Part of a small language model's weights: MLP 192 squared ReLU, exclusive self-attention.
Each number is 128 + 32 x the weight over its row's rms, rounded and kept within 0 to 255. Layers, rows and columns count from 0. Numbers have three digits each. The size before them is the row's rms in percent of the matrix's.

# layer 5 MLP down (transposed), 192x64, rms 0.169, rows 67-173, columns 0-63
013:105100135097188095120128133128137131157109165182126105103111147137072127106120124158094161192129097089182124103149160128061126135090164154179089087108117064160056105089115154141138148191120148
099:146140106150109149152161200077100124117151161149080076135122141108069101109147113166152104157192118149129115073160103112068059068095108148141116158161144117145153119162108066105146162135127083
095:068107149142079174109137167104151132152156132109126119173076077096129122172168105137110190091138127115143095146123045146128078097120066190077066130142170131143156157149122134111167138117139120
070:087112162154115136110080182081167175145177084106055121103084125170104138148128164129151126149114181149090139116121117131096132182122105185146137160092184157149090119159141103171175122168124078
160:129113146152082132125155162143169117097158086073167115153116119104125193149115090111120119192180135104118144095118157125134105136131181197125118080090146163109124073129223120146126161125195141
083:105125124132176135174128134078090113140165120113121141136117104092099173133098077112091147116165100142096097106101113115135053133129190149079069127125135145213155161128123103084192148201134138
159:117127139169201104138146106131145105139061129143149148052149114088098163145133188086114187113111146087070200093160127120128148139191179131154128156155143139144103145143150137087112149152162170
134:094136165118180099210145135142128127095125136059129116154143050145159116126122127182112132104077148153060135089170110187070090135098162122151130145086190125095137155123128121143117145104171116
119:145162200092110084179136153179181131087167201119134183124206083098113167151116137091122141116129179134109161103144108171098108131093146148174125114159125135111150120186146119129173158118139111
041:175129078147148178118101111130111148098122130132141073125106112115124148159094137139057101145050122107118106098138087132086058136040189178152147112111119162121069106093119106139119082143110128
083:103139096168114124032126173149165130078193164157090104110118089068153164145161131164135163126112157187127116115080170091098075129162138128120146147126104178133098119098142079092147137160122117
127:105112185116066148149110190104175115158164157141097114123080120132164155145131097078090150163110186132115133106087141180145117138114194153138181130106107167143134136193124064124132191155146123
099:101126143111191174115173135092167121126169148176153092121096098095097149153140181105077154129142126113075171120125158179171104121050102152109078136112117194106124109123145115208127116113113143
114:135202099147151113133116146110225189134129157109158140181133154164102082120096121160163116156057140130149109150115130133104118151097135162177172125129214166118106133156125110108135106165082146
032:136087177103131160144171133149099149087117147160113058162138083117143133122115103110141128141169177130156125162104089108096139102116074158136128186073180167127103249127120102112140101144116130
031:042135118180173142092078109125107104144138107132092095133071111148104121201096155142132143105097161124182113135172128131080099119140183096135135078112113128133107072133170107138137205079125125
071:168143185172201113068139072124135115141136123138082104124160129102108112163142143081123118119147145128095112132089133069094061196106146154162106121145137137134164167147137103063186144187116136
100:100103126133159135120208136106185128123151138136153123164148088111093072191128164107168157065080125114151089093098125100080109206134073143149128114152180120128138143100147071105175145119115135
096:096121204157139118074142144103147147136063183118120155098095210098155087129084169112114154119149124141201130094112131122077115150104132183173145100151104162152124147142130173190139136150129108
093:090111137139138208134132168110105155116132166119141162184118098113085171195161164089132145108167174104093176124129106144111130123114166174132123138108163153191139122085164106114170184140172190
114:053089143086136113192126121136167131221115187150121100067090131087183138116137144074080137163160119119114095121075090165137113102094145150138145128153141117132109124112114112137067164146115098
104:075116122125187133114144167107152191090150164150132113170141099167127163146097123160090159138142203064072095141144142145134146124105112185131142099140167078168100128173152127152143182170077118
099:136141119173122129110144122149157104094170159133060119112071079141105154120100116082145165079175206114143111112124058095154156142131086138116191123111135159198157145113169105185137131139166134
113:161060171113150115116141131077129162124149125077123144149083058146111136138152150103121207138124196066144137096170111153150109120103147165151124116150166158137127094161121218070138138115128121
098:082120090147123205112188119119145104108177141129144096133121094178081122159122114156099148119132186155061110067119094073100146131113095137149118121103130120106126126191184092179142171095093150
033:147109125122188087120183184148106117113141137126139100160174114101159164145094090111106174202075149140105118142186117120124076105144127198076159135139137133113104192148144096118123181078161130
095:086154145172152110124155172106153086119149128114178165093114124096104178130083060104095173113173139118085085101068110160123125178126112200181078112136186129164100134158138119130153103149132114
112:116135121147139155115158081107092161128137139108102118126148135154119138199065215120112127131144132153129153154174121123135160122189097132139149070157122212109189163101127162152147099167107054
104:113094167074149136161132125039138116127167111091060148125158183122091095164096119090143150160078107137122130140107070160144189142100147123138130139127117198125146177142151158148190167112149108
092:092100075132116232127167212082102151086113212123140114168106142140149144127112108151094112106123151119121141126113141119103138161157133161119127131076088060162097115155151114155097131163095113
012:161159122190147146090137117066129108140089155118092128157165087081133153164130097130129072092126183144141117114096115125100123139151091146200044053112131182134134130107164122154165168150130107
116:127117117153095080201103079109172110112132089123116128091076150113093148078156141124164159114113126126096112188131119144101105153128138167195095112117105103128045134219109150152106122108163162
110:147197122093115158182134111143120120138156114164157096144068117179091122205103099142143124101123147123097221100101132125178117135122160127148131075106132143219142164095151132129164138152141101
083:104150133155110131177187136157130119128114093073088120140153125148065165130141162098085092124149104160099112089114130069100066157171150196148148193108178179139115122116125115070153159104159128
112:140116092109170155169114103093161080128184127165127119109064118117144122150092104110097147103175202067167146130120132145074143107122150171116107137088124159180100163154102087090070178116151097
112:098149215127158127183110105120143118150117132142112112156114125140135137143102157155145146097094048196064126117099107107130132096103138129091128066146162121094171140150206123158180162122155182
092:069106094092169188138135146106156114161165147114071120052096114127090135112120110107076166140151164188128156029126126126099111105091136165075134113151138123148144117134085138156167120154088114
109:153189192152150082155103128153195083136148124120117140099102131127111090138107071115137150106155117105081184163100103124175102060127112154077129159154100178105103128170114061155102161128145103
139:087119125097112095182166155075169081101120174089166158141116121082106150112115105135088145080149132085091176076119088128171138171146147156132171140136149158170206096125146140093119136123187159
089:137096148179161155113176093142136157101100144093108087143128124119146121182116045137134180148111168165070155083100051107127142179123085154140117077111142133093141150153195155169104140110139114
092:130120091103160087113146156150135106109181111149106101114088051100106118162101123081126132060123108092102156096199149123114131151130104047096074118109155107174158133165135137144184110192133123
086:151124161114213138086125108121119104092143124107144149146075120154117139171077129145080125099099134124096114123086166150148074155075115115128156115118179195180122179112197154068107133098163147
099:126111105153150093034121135162132117094203207122113173117093110071083134147114110148123118075192096128119072092139080162135171139100131150114093119127084144149133149161142150091095134128107141
104:148101197138099195095122198121134131147103147099094064157105094136101117136190121093121159193118123136075105072126125106125093127160177150174129150129150136156119155150119110159164187160165100
029:105138119139144103144154144158134101097130087124134105142118050116129115210111129071135147092146135162072107078147170112095093097138092137134146117116215159122112094196130106124151084091198133
009:107117137193134074146071162118133154193151154104164135142125175130102187144070110154139076073142103116166142146155077154120168166071134189158116100150150161155112143126146123149164104090148096
119:116164179206134148036078141126173178142110198125161096119091146140142183120141140065157126144130110125133149140160102111098068159135125137092110108130125054157141131116122096142153137089128104
089:129123132084155139163130155101194061096152129099110099137137151167061118157160133099087131083140076162072181108138079163121064152081095167137095128148130180128110166182094137141128120120114144
016:052136141089143168147163103131076130099177073145095129105085126155108129173128151106065111114123197087096173125131123081082121099154133161063113156121129124148174103151119098080072112107115122
098:102166115181126172125124117122163177137142156129065216208166103133120210163119124135080142114110123137129061107118137093157113148140129120165149127111129112149155117124195122110141200137121143
106:137174045093140151091114126120179168150106121157127068091183163141110201126114117095118114100125132170163066176101148152112138119134111109128142101134090062186140143133179121101116105155174124
147:130081155086152102140160154099128072139177109103065139116144153101090161125088099124124113105119120114185072086092136136123153149174177181152091107149133149135180197144176139095146183140158165
109:108139175069101093168146157122127142153098128150131141138153108078082174112128167128168091126095121116135197088159177152150073162131111159131110051174147175122123084083105172149102085097158136
146:105128193143133139147186099135169122106073169131084146148125113146089140174175093085087163057092135126106140080149118101093154100123161113136074112150117167173127121128141102160140172196151077
099:171121121086134085184114113088052046101176108128087117141107121091134109132162084062082143086116139105143123114118127148161118117157175153090063162123170103153157092097131108131160090110119125
076:128097117130134145206143161096136123094156104095060106131077147094074165152112168140107126136135151138111082091137090090070073133083179191146136125138121165118138173143147058126171102107127141
091:081091105107196093108099069052176155132146181083118111106109122086166147153117063123147150088117093087106142131104095094076110095129142101128126102129121139116100171128163089084155183155122128
089:093127140133131132123172153101091119142104155170164103187146132129058145167141101169080122153160161129109115097169111071102088188134166168131093136079166143155141107167142146174172206160131124
130:095132149137128135187121133091187134091099113117143138173102049077150137125070096156118097137135149128123111095099117100128106168073130176129117133096132126206097191195154138071124171124151124
098:103136160121113117078172157174116073138154102105135095141120129058143132132139069102160141066154111133086093130107127126120098106196179155127095171136149119164103158179176080120159141143118050
081:111069093084102112119114169127159133109138134111111137136052115114171089146076119076111136129104188138085145124120133087101129158133131122127082187169131114144141152125213154169111201108160076
112:068141149148107097104139121114125163078173148106145096099078070166101134152120068169118135109156125157091045048134163144161116135143137110150182151145145098180158097111183094119107129138150124
094:125117125090110123147128135125128117116087170121043142109099073117165153206174093160138148124083126116073174087166074144114118170134135089095112091073154149165136104114152185134128160186132132
116:153069086108069211112084162079136122101143113130092144121167118083120148167149100176085152157129161067087146161168140105103132183131124136123129162120118107185151119125196161106123160137150144
005:163087162172117103149115115168138099181158107119115133148132090064103202089110115078154163164074122173162119176179108135116132119153148101182129125105220162114099133159135148115126095107111130
105:130114108151201178177142140114096132129183134165117146104138121168169175157080207105147141141117114117145059114067122118097138125093163152080096162115138108136140139160147160153204159089132145
094:070103121139176142123150168079171087102205141119117105115128143140175111151133101154115180087104220131165129101167123105086081136122106159110060145116151156130119120150151146160130163112085078
117:139131125102089152139195140177110071146175114101142161171170110107112110112154113134100143137083194079102124135173176143163091144131131132124162172127139148111149139166082116072109091213079117
038:151124160128163143083218221113111142118109161122109148083151105114125201132107124102175135149154157151101109101090188085115151152146159116160143159118186130136101126124165121098094115110122192
097:079116165141138126116151143087131087075130127111153144164085086166142120148148133121164164080130139111061148095148078080156132165131142078093095133137130144156098087178099172044139146155061123
111:077096147134101095140073187108097180163166176146138124152107089117112135185146118110105135126152132137076088092125112135153147164155164149113115125232154079140139113100181144107159131178166100
096:093179154129155186087150127198134128115119162068134101184060136125110133117152118146059146116110118102121117114119171150147123162148142177136070141144099194122091119171159165091122134110196141
089:089134135161122140063139134119180125088072143127175156143130111192084210170077180132126179121090145123069120113116167087139189130174141124128136125115134159153062124124103157123126135154125102
086:149107109114164180075121162118103125099113105144131129123120142171093126075101142087092142102114168071138138068125074054121145116156143203162130145105128185170111163189140087128157133113073130
118:111070162176105105144136135119119149071120085076147167160141107090102104129185092141141144148185186086137094097118096143084115165087157118110173111125142190138077153164104111140123162065134165
111:080118159146147098148112119159124115167125163093117112149081126144109140125090160094086102101121081186062166129128109153097068103148112158078161165111178114127072106115187133198133155090083104
084:091147074105105078193096113162167102125124152142128132205132093137107179090123150109119181106095145177118133096152072139135106161162115180099115150146165165121119118142115177132084169202100136
106:104133196122119110136122134169158177104123123103184092126123154081167122144130123111206116176133082078147089120144180097122095148148160156130165130113160216161125109183139114087120154166130175
097:101135082142150178078136170069123107091175135122112151126114104139119168179095054065139169099117136123102127117093153191137090098134124146169120157128143160089149184158114136085088192093134123
076:162115127131118173106137137149104094123144134067116113158078145128118098174082138144171125100189145115112067133136110133055116156146112118101121122148114171222162176164119078075147176174132144
091:116133153125178106080079151057093115112154123155142165138107070101099154095100062133120182129108156108087084141131102133151093140156122116167059130155197131123133165132163130127169178107144070
095:038127105106127165115180148106155107093194181184153150181130120121144125094118096105095153107127180141115139110114079120113150105044118185099093167182128143118129137166176110108124140123131133
188:102127085123179082144159147089110068113184120129115153137142105106096144143084196110087112150165148133096148114116058132142078175140155156167150117181127100127170066173119161127094137109181156
087:131078129148076089114163149162170097109107107100183136149047088098144174106167136107094152110104098129133086084103066101082142156117128087135146142112135140121101059159055100116126156133161141
106:081107136175059155110115077059123137130136199129193150166121153119146104139112132153113137145179148139164153087143138090079128084122111141129132156113117123097163101158184090039123132140156160
120:111114126107129112211183124122108101134133095132177132150140136121090171083061168099126103063109159153123128094128129127087151169191088173167133091088148164125190145148124113109151165142190127
097:123147135205158100123182197114129123082162106148112103140133155119085133159144089114102141151137124137122124103114074163129106146140056149117095179112173206133121104111138130164146221113125170
095:095126126114131154084141135061147116117138204111108083147120092077095143130124113134062154112159144096102121080063105106117057161133139171129162171083146144164141177126150097110154190094143154
087:107108111130187152105132143111163116135127213094118123067119078167102178155145110169085140135156171106072107061123079090107084156151133117142081113117098134188160104124174131136125172157149142
081:107160109109127153062132079108216107121112097108110108140132110116147103184137140109152136130168151142152191122043101150143127192091082186093135131144138139127125133174172165085133157146170146
094:095138156137096042105122148080160161123115084138147131139140088074177158153142124127105099091081161177142103169089117136146160140160093128080191099117155159137137198086158123105109159169125166
073:114134125141195154091162129063127189124133114114108107171162135151139103089092132123067186093066123120125151116158164105130137152119109129169130123123195157140133060152169105131202145182108106
105:095139109081147126141127118114121112113068105138146090072111125180162154114093097074081137079132047082131169170138148107096128101119141165113041165136159098086127109110185119084136136101125111
175:114154126111159132132153060112110156173116125077081107145144119155085100152125116122114157058107139175165165168077066108071107145146171118109162124102143071053173149077141128104124120136121090
094:111136125113118138143073186098114080096183111155114120075168123145096122081110104131128166177153163102059147106102060133105151175115128107179159085176156166152132133115170054127118119129162130
103:170095157148100146126109167100143118034145119146169108163157058091118132129138155171147131171105175115110169185157104142153143174125151155181156093133093197134113146143132148156102159135092179
048:148167153117135169073153128136132108128133165126105121132124188088129136175130091113094120099173108090103163143166126128082061112142097146092100138062219147170156100145106119114128137148217116
072:180112133133133101158122131147155075160111087126159092076131153050114120102140138154137195118153178112109111123132081160120124173114109163121017107090077128154127133128164127132147162163110179
104:146129135101088123117109116183126195121063120131149143147154106139125166109141136162087166070173167088180112117150184086128188169146048124135127175069131112099124187099140101128120133138133108
104:120088162096086132089120163126149122090149140124178175115150100139131150094082144151087158148161131095075057093098138139115005128131146161148146154105120175169140158110130126104098144162124166
007:169125132123097112174113178059136132106052112098158123163102073164138127130130090103118088116101103137113161141211163103144092146132132074121084145076089126143135109141101163141096142204157148
099:119111108094106131153114174152112121117133096142068170166100094207131119092176130139087155140216182151138098122169128161091140152143163154140121113095185132158145086191142132097141138115094075
104:054152117095164109189160134086187116147133116121109118161083114113102170125117098150057160121074120107133124145160159128108128116133134065112109145163145135229080125089130144152142144189135125
090:101141070144220198120147118081147112165104126113110107076087116107146146125138128149110114177147138158108184129137102127110093135168094130059172157130124088144133128103187111083137132186086097
169:116095129089103126218190088098137099126115123121138107161125105066112150124194117146123160111145173121090173092123158152084075143114156146155103078096179166086135140154079113107122149120184113
079:083115136186172111110102147121141139086106095127120100146113082095161149206133147134099205118108127150104097122135208185141122149172148105093133094101124142175159111185172141097120160082099142
123:145133128101105133157107087122202116135074120142115157111146159074206163087151127139044118146158175143093139084105104117101087168070195149131145114175143109107118111089136117109134165141127088
# layer 5 MLP up, 192x64, rms 0.319, rows 68-174, columns 0-63
088:182188173175088135145179113181104072058091130144136150089101125116168154150122174129091157166124044134142146106176173095152120159117134060088121141128126132113147145143144148135119139101104108
087:173108130169145084121126122182050140106126126157123138161073140149128158086094106080118176130144143153139096159114129186108153108102133123068139102094136070129105117126197190105119094170064124
107:138180210133053085119133159163115112119094114126166121075087107138136085083151136125133132132089123117125101102070173108126109086106142117179161149073140168121049117072118110146109135092128101
074:131090134162093119126113193131151099140157181146150086159167128166137148126166129134133116140116178129144113126168194173105124116137109196138103125087113129064088084110160117205121097094131047
097:172103090107114137100079121140132077109094193093081123112075126107113067128161153121170131105112114169139137174112109107112189097094096076146130181083131141156093082078144114123171168096082132
101:149110065099100074070110096082126150088122159129097105120157161152130122078151167157131085088146142089124166103105181095187126105170101154105160051157105160146135116115114100094074100139123157
081:103106133127206137122063117137122127117114098102135164130193106184182160144116123144146169072087123180099154148110133176140143102166154085142159140115133128121138122058130054144084142093145072
090:123133098108108085121107193186139062123201127117177166085140118187148107134131118082124187150142114178152144164152127200136141106157144082121155138141116147140121126117184051158148132109119127
143:141107119131131109128109158159110110101175161118130166086200135123188089131153127174128122119146086112151107130133122122152190143076107078174133094132106093118034079117060097144165091132149086
096:192130128107103131075125133113191077191108165141140152143135137179184083078087068128111149174120193140123114151136188140137159146118145063181127142114112114147100113142182106121108144097140127
095:117110156116108132126109208162122116164127042187058149103140116130123122097083143088189149123125166168163132107162149178111149121079123088154106077152095101112118160108084122158125168131090105
113:120150142135164064118134131115094184131164172186079079164111154093139123091076141145121165107178099104089131115145113151157164115128124127147086112129097085120055144104132121140028094136096149
111:195123133122197097116121159174072132151201113118160139153157146122203130154119080115148118074117126147120150158137171132081137163100127098137143178152145164062113118139119162105111182176109098
082:148160162138123118102058095149084115171132131165178130166146123149153142120153166198133071132096170125109121224134180113145136119140115095141145134090129078133107054178152099155109102131094133
121:151159130127138101101111156175137126170138132114119140133190198131163125116167204153138126131134094126119108134194200155148182148138114094140136105122135066172106125075080154084155090136066155
100:147133143184079080126109155136147096166096116155137165134147139086155107106122075048098156120121074146157099111184105083132144067119099096126165107148095140132140103126084164128129190058088138
083:148137173132134135119119095164109057158104154155195146126108140148152132141109195102085094126081120165113092123080051135133166124195109152125125174142142145102083091158128109065106085122145171
102:146111107165110125117089108140102141125151156132127106172199105134126092211128134113138149139184102157142139182142095136126192200183126058179127146123161175123072107141103165161105113152143137
105:152146139097077188113127078155082137139131156118125216171101135201132089140091125153160126090129154186176153110141188038134094135138140101105149140115121106179113131116106130142149095113112116
103:191127106154104135094180160155112155130097121139128082117110148132130135120075079105106109153128077135174174152188143142121109114115161075145129121043124088110097110129168049187169152159143132
115:154177138183090138109113183113110175153096092144144181114142123147180087145144073091138153153154123183087113152109127183167141119111159085170142177090133121162110159137172087162158089132125068
092:135102124144094113143215100134165105117130071105128069186135151126192107129115156149135151125082153109096085156141139161132114096131155093143118144085171124101088081143175078106159100145043130
114:184125161219151086107102100114134112145149117141103087130097106142141173167079157132184103131180140157101090171153186125071143167139138143136137148152112065109111101128100184142112096140098082
085:141109161150128131136105147102127129065148152089212159165196103062138129072127090162156093138136107157089188174169105164154165133167137165156124129134090136134070130144128155144113068144129118
123:141144100132118108043114098181108173106091129101158159152117186165141097104122167129208069105116076088124134148096136128168137113150131057128121143190108096123111111118061133126094122104141150
090:156173098171078071124121111179099122117177128132144140090105142117159139209140095140117113146121077114150104102110107178120174157140103115177141191132136085139089145094118123096195119180073154
114:108118136131101112126164078137085133145165139143162166130168131112134136129142104173154143110149166142126145117177159070167166143137055124161154114137148152121087105179084104088163158116103250
099:136093107082122169130148119123150132188057139195105128090177113142126119120122116148133146134110088148133165071075116121216126148149170096174140072110107083142110162058156159149137096137129146
087:097140125140171113086119151143140165144160138128171188119222093092141165179148088124145115121120101085135149079172211169145156087110099105157088097099127142097113145110121090183138122088136137
080:115146121161128102090115173116140134188059110222129078101165150176133085122140151170185090130099124120129168144163128117124170136170105122117132141119091081152103046091115096144090102134122116
096:121113137082083166120092157237103098160149128121180175099147147174148113158048116083132142105133111127174101148170146166132165156094126096099138168103132178124139122117106090124125160169141102
111:124207089135130099133163105129119122214094123129124117090163118142138083118124087114131142157106153192108144086088102076165140162167098066166118072180116116125100122088131128124171134072128166
092:121125098156109122103120150130124187077130151130086115126189114157145182118123121071128092208167107135157127170116146130119169060147092120117155156096065113102065095143107091172134165147122184
099:194097126087150125144058120129088112169146078132145201147113104156134097174154083103117087138110138159151083133124153108110128132130046105131110184096108113158159093149096184124141150105103071
102:104168124056088124090046188099106144115105132145154164131118136122146104123150097150155146077122131112160106136128126148170165145156125137161117114072151102092128154150083121043070123113152200
087:144133076150151114095121115156098162167138140104112165135178187122163139148161047172201083077142172145129093095142170167076134140139165131131137153152184148139106107142097150167143105140185140
102:144098123119110089088124171081140117119183127145157141104137105170150107142050121164160183126176089166083079135149126115157148147143104103112111136098110057160090098134084138104155149171057175
091:115111095094121107163091147143147158205121168118157117118152111140141140155176102137094098132137123074127104143127181169136145136096109079143134240073131139111135075094081177114100093113138084
109:134184095069155128127087154121125151126139124120096167126137108120168132058109087135194136197171121137164105154104156175109104059100109170144128150169069075135143090096104139130134125099083091
120:165141159092112132120102165189121130119197116101096210169168113132139127080122138102144096087071127173144080137108142112172102119129085126109201174142132143121120147110151175103133128054099113
088:176209084100169149184150101140118138114154112080127133149111160147148111076131178132098138130095096181143099159146189156092144139145110124202143142126139175168110181112075151090154102121097140
093:138109075040081084101123121152143085132161116182118131150090134136162108130190156113130153118150081156145184088090180133106135088101067129140153089111111118136108161100175176095152121110113174
099:152130160135121084072100131122139124150150136144111154105112109113144140117145120147152144084217119092146099222139141212154110118165131116169147054100097111150140090121164168160144096155120070
116:167154152150135137094115106151185082140144172177119134092186171202131095105161148135166128135156078143161106164120124101128111147082120134123138160119085104095076096113088178176128052094140153
080:148138078115109137101112151145132145100106102170109072137196139095191075147137156195159100093151079157126098138106156121158180089145093090170115115138148128129109122092140101083137065140057105
109:154100103147166129115105123169075112174175154109140159123101103081156134126121157147123150187131168129152162142171194155118170086156160041104155162155144175115126093097124081127101173154099083
095:148173113104114173128121088126089117120098122134148105165164163175131109092133152071122140154165132065200128128145173149135182112122104060089128104129138128101185173161144131141190185120073154
080:135174113118085157119122129139105109131138067139143143139193171123190108096188142180092115111124116127156095186161133131132157084162089089081144119166131099155096098117114128110107108108021159
108:138131162135074125131161192107151117098144158135152141165124137145150103102100107174164080107165127073176085170143153143144136106045111165114143136169116056126130110165134128139080152175108203
110:159102116073116120139176152158148091132143095146135122139111095144123130124116113078150078153149099218124163161110190116193102207135149134133118106143112096095085055149157127151160120143067112
066:148084166133127053121114162117123115190101114147107139119124162139099149090101139154151116160067119150208132107120160093146136116175150139132090155157104106093150131101175151077050162133189170
111:182119118134153138095175116138145141179160128129094161103141124113198062085128159126157123180146151138130109102109145092170083133165175127191112098138121094138073124089074148180185123123084166
087:108161102187097112096174231127134091083146102113081136156153159098099127144138128111167128115067090149152142128179125128115103068107109100174088125157106091161050127114152139162109143130135106
103:119098159142142165145151121200069138157125119131088133136141080154211152098080116121186130140188106196157094146108149116105131114107075182159177091153114113144116127133144108124105167082085119
113:144103062101157144146085081113098106163101145113099136125151160127069051074099179121128075192096153187103112103120157118122138076085133108162143099167095145140123096104139131146126187131104148
110:139092118093103106136158093156142115138150104103147090124174165160065193091153183140167060100172116082155103147131172154124127069098093119133096136161095115119066154172085106131124171118112161
091:121148085144112156144112174094135140101181168111130160140104175138114137126091104182148176089124142246100132136125134150169171186129139145105122142150083145053095122106110144149101086142094099
104:113103131125107076120114156125100107132055105165175135116167091160102075149117174192186082137145148087157170120144167129131122142137114121146097173095136114161120169169040161156114147134129185
100:141180138132168104101145130096143155167131148088147114142156173133176136090165103143113060145163123094113054062148129149152131105130148091177110102141062094137149102105143075158157102094054133
089:132124138130162115104175145147112116146176085083127132165130170158146094113158059199199130062181182174142147140125104129099147160126126135083142112207134126094101152156109182148111134131110122
107:145129137107114090138105129148112139168186136128135116144107126161142107124138109134098108090234067106137053093156129131151115176078103157139127134131129091126056150157142151151104081055133186
086:197139184166076167117055112120073102119124138146181154124042149148122102105129143084116191128112120168121165112116183159157147120135115145147126124154138135139135126088100170106136106069120073
115:126165096143159147142113152198124113138159147089097065149124113062134151129158111146147140161117146148156084180145135121121140082134194123116179109155146107065059129092088177161120096065119101
062:135148127116107126076133119161122132135117104138110124108128163098142076083175082197130146114143097145156087083163138084190145119101054060143133114072120123083100121098151121086105063146073115
096:111114167161116140119116129112093138160105161193112104104123104147138111037133134132126198135054126114183126128112129157126156134106116126118079147147148108092200165073106189196146103125146165
065:176140189170102128105100107160086107099095160179152148161096145112158108085156161119121112122211152101120120128158175110143120122133155127150204118114084100128187108162221135109129113111134152
074:132141123146159082128139197149102091138162139168122159142198101153154137084133193113159111053118193124124113137175144111176159106201135099154144092093126147146156128135136074135157104143181145
142:107146149148160077127144129165072126156131138120169147138148145172142146089150162211133148135130085105182194142114165121163169104071121086122086119146143103092114130139054138109178108066095111
103:119133125127151127160096141148170111121102131123071133130203198120132133124231145177121090147140130102174124139124090119142192142157103106114113121179134118181083091168132064149128140117068124
102:169161131120122134115113179167048131100186156122183109137112158158108096073088110143130115135147113123154095134157130152124127147108098120152071180148093110135121151165078221198140171129120150
121:164138103055091131151147118167107134176109127127122165113132131147111140093183167111107128129154097115184135059127160177092129090169128098159178109174085122062104105137110134200109152100098175
095:112169133187144170152112197115148128136134124102146107161171142136204159122146177156147130051191111122133167109140104139175119061127117162102133125158135102150115088188110147156102084103081153
086:076182161152114149102099129142088146154057124111124102087178118120123059120206124128169103111165095071115103107103118093121170127101168190130127100129133118153109097150098143070143107075114099
106:165155122080133134116058128175120122138122130117118167072125138132168150120137151108099063157167115138193156124120177157117180129199139119156117127172069134114069105170088120145127163154057118
109:171064147110168094128122105182080117192130157077140117110179092106129153149144115133096131154086118134123113107119166054142187135079122087146157179102129168127152081097087127125179112102135086
092:229112179195138108126141110115128127095150131131103163102139184116139111061117087122110099135128149113157116130148133086138108069102149150127147107123093100128080081071197170122066126143127106
094:117121142151128085107065156158106131167172155146063081121104127077122131091090103148124146167202133169146132140122146116150150103126140160133109128129016049137136120176116123165121096114100117
098:165133138157149104133154120063110148163131094136142159102139082165084038179130073136149112161097153115167078111088228128107192105118116083137146131157149120167120139122143124150128115145164108
123:178128122165126162085099162108149097114119183098145134098097126159104121080134135218118107167149167158124112232111128082143097144081161081094127121115059095117126097116133131109122130107155093
086:193113126165099159126127117051103101108124159111144121145148196119097110118117134141129168161111127111167144176128184146102147150143102116084064115126071138121141118143076070181217125150107119
096:138155118197128179096162075140113134150134160125116208054102172173104069131102115171117122124080102092100164095100139133122191110131143105126115169116114107139095069107077137092145143114134155
092:089135105170133116159061113137105106095156135154109115152152101110075118082186131146102164119123067083136150130136140122130114141111055132084142190192063171083141105116107128131108068140139079
111:142117150106121115092107113148097171124160187116151189126141187171138125112119108139146133139165111144133175169196127116124125171214077121203110079206122107113127123112086135119120129146108177
092:181146083177159127098089173111134143084168184184147125161109178091165119118118118082102127095169114101081107138141116171170108078126143087155138090122094128083084162092115168096099087102135100
090:123124167140132078151145194097106126182154142095144162108145134135102162106124095141104087095094119138204153142095194064115191154189109109126158137114090103116128114081138171084104171130150091
089:132177173143105111174106165102114115127136202115176136133130134119129143083153171105197139168101122155139095137106091140136141134101117110072092161141085126137144107177186115131128075079035095
079:170115110082127090157090135121113097083109122119125149155156183141091151134189165130078157166145069096132164136080203118104179107129070127152093134094091145130141102142087128143129177109058140
086:136147084153145132179122133117110148097093093103081145127157113129133126066122145110168089117106130158161063154116158182088173097176131103129075087169172150058097175142165096083156110094154111
096:158101121090085081119143089143124135104110152105149183099104141111175103123190137143210118063180137136160068129072109184148134160106112108170138121160154113105111145088185134153172143155104136
105:203127121129077080082108147145166089160168102110107189076132098134154108103119093086121052126166134152133157163144160162133141089117189114099114141113155068134113135164163115112115071174132129
102:140177122082119147068152122172110141116113154086115134140135101141116154159094133104174102141113120152119154103137049128146151113055106119139123155155091149103052092147046114123127115084077195
117:136152166116136100159115155155103125157154159150111157199106142104168080147093103119135163072117152179173168108140149120164147137111138094130163068153089134047125091148203135092093091094131161
086:128136098049103127064103060174146109161163166141110109177134070154152129115056114147079157107124084154133127159100135128133117115115147123082169095100107059097144112085120158148101140081117110
103:153168179079147110117107083170122089162121095149151126069128101142144136102149144095162108109175086176092128128111108148126181142169071095143165118133166124083097130086186091125150190067160134
093:170100143138189115127058184161100150116156124177125085115112115110126174109069128128094167175137049233124121123114144148140140103082112139120138122106072106111104129085135098117142133129125090
117:150154129144146122062142105140096121148139103180143160128126150109217039157165167157142132101089126153139122184124114115127167145185142101176146155098128088114128133139072150155146145075072161
110:150095112138125028098140159160135099148116074125164157121133131156104147136125150122190089145111175109178148121144143195120169107134109080100094119145116107120146100167215134072123187117131104
087:185160124098130104074164064169165101168158115144136103120082096090159056127138154107143100158135141165130100180134143157108191142129134083132089098147220114140116118098151113131129158115100172
098:166132117189108068118188192170090137087124131094166154153162139141126154106104090116141076136157122140154064169145196147149110114119131119162115187117116117116127138124129087149090198154150179
058:165148111172099101109130091118099149121108115149121113075145150132149108048162126186203090157149113128144143215119164121153136117091101092075167162076164120105107162145113138161087092106145105
094:166144100155156179154141122131068112089151108207093095186135098080121090116086148152133160112080104173135129151151074083125131192108151132112151093154150075094099095147150137149163139136108177
134:059160143118156135117134124093152111126141138077193130116121139171152082141159128117113115104151104090206098176061165118076188176124113146131132107103107079136072108103076166124163110098117146
080:144146168086143157118125096174071149055131131124095158102182129123179146088143096093133125136151099109171138062099174155140136136150118092168071113105179093078141106137131137157139075092081169
081:153140122097164088161121117148122118144109110175177112082131089005103132097139179159133133101151121104098110090147153114144138108117132097134089151099162153051107139112078093089143073137113093
087:138130145120154136161159145132088138091114118149158162069170096149135106143129155205207148178098153111082133133168126111111119089076120159163120135184115132129113145146103116064147111038108085
104:122104180077164120154079156175121078139185098114149151116110082157160141136086167120139146099143127180167142104127173153111168146103087126095175085196091112107071055133129091119107138118129132
086:129105144153138125126118117182124118085146138107181067099138115181172105191177119130154080154156115185117178123123095170131111088148099121118192154148158116108120149138148098182122149115029139